{"n_layer": 14, "vocab_size": 532, "init": "normal", "schedule": "wsd", "decay_fraction": 0.718, "doc_mask": true, "dataset": "wikipedia_en"}
Each number is 128 + 24 x the weight over its row's rms, rounded and kept within 0 to 255. Layers, rows and columns count from 0. Numbers have three digits each. The size before them is the row's rms in percent of the matrix's.

# layer 4 MLP down, 160x640, rms 0.125, rows 0-159, columns 360-399
103:146119085144127075140086146125138137093111125114151122121134111119109143143150170158119078168124141137140107138147142099
101:132137151102117124122111099100140155122135115129112160100145143105095125084117121123092120128125137180186183125121134119
099:113109123160138130153147126115179135164107106170162116149137090110109097118130132132142159171106156106168130140086159116
100:094123098123111135123108088139135140102125122110094169142130115140115164136156118158119113118162130158090126152125116147
102:183124150079130158128124114158170156142144113119131154122118154143094116126136150084147159145123109133081123150107170108
097:117111078096104112129099137133147169125127095105093120077139092115124167133145182130104118126141142149126146141128133116
099:156097143117112145101148104093156095143148134130104097121066149105135146151126159153159091113093146124123103121118106114
101:120149148085104146138122152118129102087148122110158094148177109112183130118117127151122114144135147090164150100138123107
099:113113100098140121108116181142131099120130132109143114130103088088083108107136122163141170161116128121141134176121159097
103:115128126136116098113117119128176096117153150093124143103090122101167125153084181172154061160102165117111113097132147145
097:179072112133098125102111068125151109131112128130128152113094183136131127129147126115111154146144107140152156116157119149
102:120110108126119135125128169101117147135140085127122114109107142097141111163132145102166135085136120115162104182146144117
099:134156153151131154118122106109139116173090131089081105127086148139097100113136136127128160114096149143138126113109145119
102:126110111129137111086113093116121103136104151120133090155147119134137087114122154134124163135147135159130120138167145168
102:144136137124162147103151102138137118117122121129141128128165122171139145141137122135111167170109148128115132164164149117
097:101120129159093142142101208118109127116140135138131131152151122135175111127129169129120123127141133149121075094179086128
101:120134111123128105147115178132134134110090140097087087094132100161143103191138153153134135164120116117169163106115110151
100:081125096141134100132073109138119149118102093137110118139120107091121099131141134098081095134124126123130144156113081098
099:136113139136088144108144048105149121152086112105143106140144097127135135112129087134137143115177118125096100165166115125
101:121110160138118097168120100169124149086092121144135128126133084101123124117147133097133128111144131126138096177137142092
098:145124120097134139105092155115162134129141154142135108101126117150135076106154132078130167134158078111109137169138160196
098:090127119149106146131148138168134128127151149188124167105137122143114116107137148153110159117123120138128099132162133116
093:173114134164121143089098130121139128158143124096105126105086146094125068152158139092135132146145140126146111163101166145
103:121124102131100130167072161099133109131142161145101111135147162128168140137120127103129167116100133119158100111111126141
096:108162131148151142118140110133124124130144174128150106109089150119090152148110130133144117110179129141180133136110118126
102:112137104167141134128154126122143092112135124134122125157203123115144125106128142074085141114140116082079138098149133134
100:103132127163140142093119160146087139139160163087037122139134128129104110130134135113091169105153106152132152124150143147
101:134159119125127120174128122161185125150106127148148114126145105104116089063118141157166105114099123123142148126101157099
099:138098112147088123096102134119109127139127107107117099137120166113124116155133154131187141145095093130133102163137170128
094:135082116133103111116110106132137152138103087153146128124110132148151136112162132110124139130139105121095155118133142101
093:159077137175148138101094128108125129182161135105097057086127114087113083110119086150158101152111125098153163114098148134
108:105145156097150100102120153149139129140125153173189134149113140102157102134205125199112145141109121132163177134144099071
103:141152138154141118157166147159101111134151134134179130139091095122153089118087108121110115083160089146104097108078123123
101:164116077116167135140130141138092106155161160171128123127105130111128076117119143117112125089116093093137172155117155091
093:116099154136114108125120166096114092125107144080138109122101172160140128179110085151139114127120144129134068129080128154
095:131127122118178153139181121135124132103162130120170102111129169140120105154110125138166119151145152120131110112119124162
095:162098136152138143109113105130085112099088162147105105139113151162083129164132113142151134069126141129123144139172106152
096:111145124105140133123093126111116094158129095148133128116140135104139173162073128127176117108118106139151173104109142174
102:138156133154166133101101131126146125124127138092157122161136143160138145128137153162120172153153141095129150138113163082
098:157102192145116092137101173110116124156113115106111125123116142112095120160127091153116093122125075113110091112160122133
096:109118061128135143147163153099148115120122107107153125146159130123127167116126156158158090146077100158127145122153135141
102:121115140168137098102171142121097116154122130143119103117097108103100082117127128101133191112142138114130118145140142115
103:148109136087118077131138106144146099111114115130103099167156137118169145110131128109147094112140137111129134130118153114
102:143136117146129151188156107109088142133131150090168116115108135152099135116121100106087140132152090129105145133138086113
103:148148136176127116183152178161099125115141143142166109139056117157147130117095157107105133136128087116115143091126147136
102:127179116113121127170127134152141100117144125147097098118149150110088092156152153132138080103084122173097124117111084143
100:120119113142126135128143097152123120116112118123155118096164109088099148112087152125141158137105114118141111156116163160
099:115140151117121162132105152130155119136182155158116096116150088120147133134127124149119127151115071122149078103158122142
095:167157119144139112152134119102127123123132157119134144129134136144100133110144157134143096148157122117158117165110119148
102:124122120135107119138120132147163096128082124162161134113110117101123161116163120157088132142057134112134118125103131095
097:123100140188145120192170143131112144146129130126119108143111143126114097104178170137139104143108151119147083111124141121
101:145101120135076190165119134136134166118136117165100134133136110108124085115117127141129133121162131126126161118160105167
101:130138180158091134116137117181126155141132138163110114175133120130088119077138142156159144121131168110202097134148110098
099:103132154121154089211131157119097159179157112140094125113094134097122113159120101068176134097132100131159079150147132144
100:126117104094103154163090154148135143141103136181114107103158116129096134140096129120120118121119133145127100159112087114
100:167109148131099135130103100142137097133129119115150143142125094088122126093125095147117134167139152153173151107081148119
103:156087131117121146117108077123141078124172126095113070166093106106084135095104133117142115138164124119137128107107157158
105:142107130090107104135141110138086098129155156072134142108131103135155128120107167138141179153105139141140185074117098144
102:135109100110145123098158114089139115152068146133145120116149136120153102140126138148121116140148124107128130148102137150
104:121126123159129131114101130122093101171110117140125087123118126058130094161106153104149160131106108093132063100096142151
098:195135150153090126115099128140152134160147157136169165123108125127144094109146100145129143111133125140095143099132103134
101:097161110158140141159117133147141187104099104136121103089139150110108096124122105118101137125148164123116095134151100151
098:177134117171140150133135130124167123186112197128155119151117167134109144141082144074124164137124143140147145156096174141
105:156100146112084141133123126122156123154119135147086114128114146121126143155163129126103139154146140135146128151162113124
100:170129109083173118128169109125140147150139124123122144117121145099089106119135129163119170133185099128163153116130144128
101:128087121137112155147124075165136116086137119075107084157113126095114161131118143104170090122108102170140164143127108140
102:167096115113106128102125140108149132139141114145111108154144186105180146134134103121130161149109149142161133127108141103
101:152095130094163119150141130141156112130142101153121103116074145101112129083130130160125146150179168061138130111112159111
101:125166122089134112138122100135097141123109153141141138151097137086101136100102079163112100135120132132099127140142109137
102:140131094106139107116135119101116124131097114133107150090071152139130134163151123132129102155125155159110127110124113124
099:166100173143117122094127120091126120129133124164111109121131127113140125167153077168143124112149157134112113132115074125
099:114157150128152109157115132096114113113178146115134141164157132109162134149105156123132096108142105121148111162106153184
096:100156132138135102129126117101132141086121172144092122132116155083147100106144150105131131146115120142133135100139145101
098:145163102120132113161133115099124159118160121147141125137132098125169140173128103084133120171154178123131098146067120147
100:112105125137159094153169100161143107124111111151147147156129148137111144108145160099124128157107107079125148138155109143
100:157090155116139141076074129091143135150122133070131122106122101161129102124153099111091114172126081108155078133120123097
099:101127144152129106171093152170100101113158139106162087128143135113104090145133127165151110135093090110146157139109094102
102:127117125136088137157154096101104118112109115161143119119051157123144120137140120144123168098134154164129146153147138098
093:194093125140092135129083060141174135120129097141113129124146105119117125110117096131123124161069106134128144144089138151
101:116151136138133085163159064126128160151123115096099113125167136091092132130182139076142179160116133169135139178116149135
098:102131102134140123111141097154173141101117125112130146132140154102155141138160141119138157117099112115067107140093157136
101:164092107106142154122152137133109127146103113115109127164131122097157165129120101172113129168144104089136138127141120110
102:158112165153098148162153136102128116091154145144159120153155147109120143124135114087124133108154124115114124167144139114
096:156117150152094123149104103118116138141107125113163134088153113144123142135181085082128096118132099134124087152140123084
101:112144117096079152155100121126131146131120151140130116145078124092100149119140085130152131096100148140125156151099074149
099:156129138140113153088151139128158120115148146114131096123089120104122107112141136129104140116108149112103139152135109097
097:121085156179120103156151109153121144150133142122151171119096098104085105158097120104110142093093114140159125174141127111
098:116143129136124141120110065115110125135142097117121119143142109113101124117124145142114148151126166110118118164138132091
098:119145124141166106138143144162082115121150115119116170147156140127138130108109119139120115135175136126156139113163098105
104:150102101136152125152119100193103127149158108113108107113131134142091120146144176136105143101122108150102108139093111143
100:130091115142116108088146135097050120091196103121106150118156127141107175135146128141107104082122092125130149135108117072
100:137089138113145125148142141118171122142130090113104120116129173134084107152144134143117076150166146116155127152102102141
094:111151111121122120110117121144099115152100148139108151132110124077184147144138133128162137133129149127115173110134146109
102:146139151096127143129132123121101136158125104138108126112105119102150140138110111092138129131161079150103078125091156112
102:127133127136097100171086099144158159153063091134125168135137177106147101166168123109176137117095108141150103161133128131
094:188101105143139113161120119138132092150152155113165152111117100108098116117160104129121138128152123114101162159156158166
096:151128146162105116132087145111103118106131118163145138142134124100127122154136146127108136177102117114140137094164126124
095:136100147110146120105147162153174154087132136125115161120139113122099136147101120163084148146134108150135093136100116131
103:092111118150140090128155107123130149116135146127134084151139107093164128116163144103142125134113121147113149080134103116
103:128126136181133116112148151133133122118119094114112101170100155144117125156098117092128103126162154123122100146160103133
098:123134144084124143160166141145119145107113126099183111111124107106137103102116128156171121083140126095074113138127092151
096:105133110149130147096124114110119103126158137133169128124115168124110134098092159123131149126125127157147127181100108112
098:132113128136126098120138095135143132101130105177128135114113142142157171165142121137136104143124115137134142100145149137
103:140124148089152161194119121116111134160105098110109092130133140128126115136144093161157165113099107118130142149119078115
102:170101134121149132052164113113165134171132139124104064123090153140180113075140139135128099133137122144115102109093108096
105:145137133137110114151127124122152097118141130110120154134136103115085143126112146126088099149142118101114119109126136138
102:171120091141150129069122151134152095121100141181129150091147118127122152130130111139104131116114132086153133135120143146
099:118150100108168120140134099135144146060126119149111134135103088155115181141118144087134109153170132130121131125160156091
097:106164112126139128109111087119127133156112145167104140132143130139155095084139129140080124117102113121094175141173138103
094:140122110201150098168147149114129136134133147143088105084097148128090136145150136108139165122130126152122104118132126116
097:113143104161104127105167137111145140163150147084103136156157113106113118143106144137105126133057157136153147134193121096
106:125149152112091130137082183194127118106129124083179095160142156146119146156141164148131118154142145165128093144132122157
099:131127105089159119126123136173158152163106068128103176177080167113092141140141140134087140087158127155150089160087150075
094:177116094105085115119101129173184114142133118158158127116115091130111120118117130072150106151115118078126139143131127124
100:147122130129116125110129075142143180121086098174097146126132114130150125088115104147110132145092151157115125088078100133
093:157155109123132131114144157074120150115076122082116111133119165099163124146151138143092117079125109078169091171119159110
104:131126134133141102083134133129070137123098149131138147120129115097124122124123155099128152142077167136139131150147078123
100:096113125167132129093128105130112142109148092097191121109112162138127138134097170140127138132117154150110138090137140085
092:137107111164130115138116076095086077116153093146149108157195132115145159135084129163142150158126122146140110112126143116
101:078138136094117093113119133113155150095104141123138133136130113191133135118134152177122132088101108145106112137151103171
098:109094108146132162132166146147187140108160137146153128089082128113124162113140110137124117095129174156104086179154183130
105:135113112123166139119114145118130108168135090096150109126164128123124156095044127101116098101153127149140131150102182119
097:102151137150110143161119082129134148137108095146102124153117097115164121153151082134115105140143131121130169131126092124
102:115132132152143152188134100179109114111083130150152116150129133112121140100132146110176134100119123102133158160155135157
099:157134097104135103128144137139126104146149164139148122135135085111176093156155141141143111118120118161178152121122114101
097:164142111045118135129109148070150163150083098101154138097142150127104123104155125152107094144123162156152096142137101118
104:148114115129160164126133158123088115092115138151163137144129139160133167117126174121129147125107137122121156141152121140
100:110128152160105093122142130089149106120182178123129122131094127109132141130116140113156137096127142132110119144124135119
098:112091101131124178131143173137119157108106094157060093104123150112144089119107143100182153144125112119159136098164131125
096:117126118107159173090159129119143135160169113096133056132151144142097115123110152182133148140140121147172149108134120107
101:143149084087118124166149148135098096119193091129145162119126176148111130139129165147119102122200158112152122098117149115
106:102147079124107152112103095096143127133153112116127109094106110126147118147108139119140140128144084123126075067131072081
096:157121133141119110127131126139128127110171115124150148186107132125098117103123146129104116164149136127172098121169138118
101:123098104127092119144126111129125094100140109156074119153130130133155136128097089114130080150093152104151104161105132189
100:131125120115156114115141091133139109116141159150126083134185126103154135103136125119135164134140123148123136159110136120
097:103158154100089148126106160152100094053152082136169122173170136112165133129136121114120149101119153145141174159179100103
108:115120140150106152134099107127126123143125122154176104147129119088127079134123142129114122134096116091127088124130147139
104:193091120119113154101155155084150116139144084140126132108134094152099111101098112142127121169152160100122172119120106132
103:127125073104123142127130158120106129143129120081154129106132138109122171146097136097147138097156181122124136129100127140
096:161132109111102106105150097124165101149138099137100094127135157142148118107117114144113131152153125045157135142104127126
105:093129137074101142106116096147133079127156107133046149107087164167129132151099092192138153141066112105125107130128100155
098:145128088124125151117082146086147126143081120077118117088148112144157087138114146108115104135089139143101131130131121150
103:136136137119129158125151134125090081094101104134142134124137114133105159120072136157122135109148102127127100132142110119
105:112141133106118148097120148130143130132150103128147107131130162129119108149106113167109104116073125117117153114120154112
097:111165139131184125159138122099157139105135165106166126127158126134143089137126110112133109098133119148171131112149151113
104:134169105132133125155150112141135132150132145096122087145159106141116163159088120086117129110178096133105186144148155116
100:086139163144136118126122145136109096146137147132148138117153105122136092099108165129105156097092123138106129156121067152
101:158129094085124119191129149132094121105146114153132169100110140131082133158134113137140101129116136128124095131103164105
107:190121070069121133159124143113109117137136146169153119106171160132117153127111125183118126129136096146149133148127083104
102:121119093124144130128095103071117129165138154118140080104095151128103089133144081119106109129116101176136074153119146130
103:147159111133152131169097136165086157146134112116170140135149120118135132103157157147134088101136148127172134109138149100
102:186142106114175129158159129138126140100136173110065122085132153110114105167162108112168102126107114121129139182126148165
104:190087101102148120131119131131130129143163138155145127159120120103142118123173099078125138095121102113120150114106134131
092:120142127121118110155136129111158132136140177160125143098131124145100134109136136126118125097148093150133123143124112148
104:144085168154112144134143130135164145112112122114114108127076133165101134113152126123090150148158142133159089136148102081
096:159102144158169138172077145139136102109105091126138114085068124087116105143161125175098122156136141083103107151079126118
106:140090073094135164163146112128112090192112131142119152105133098146129154144097114123181138155134104089094105151164126133
107:144139142149148153099186143129143154158135126111119128128118140137086118136119102164082155106136162141097130152143165173
101:139122109147122110093133128100135150160091139088132135096119115140155119124154092121098132194140118132127156112088115108
099:110127078138141109151134154127153142105148172159127119128127139117159126139118162126131144151134168185143178105142132087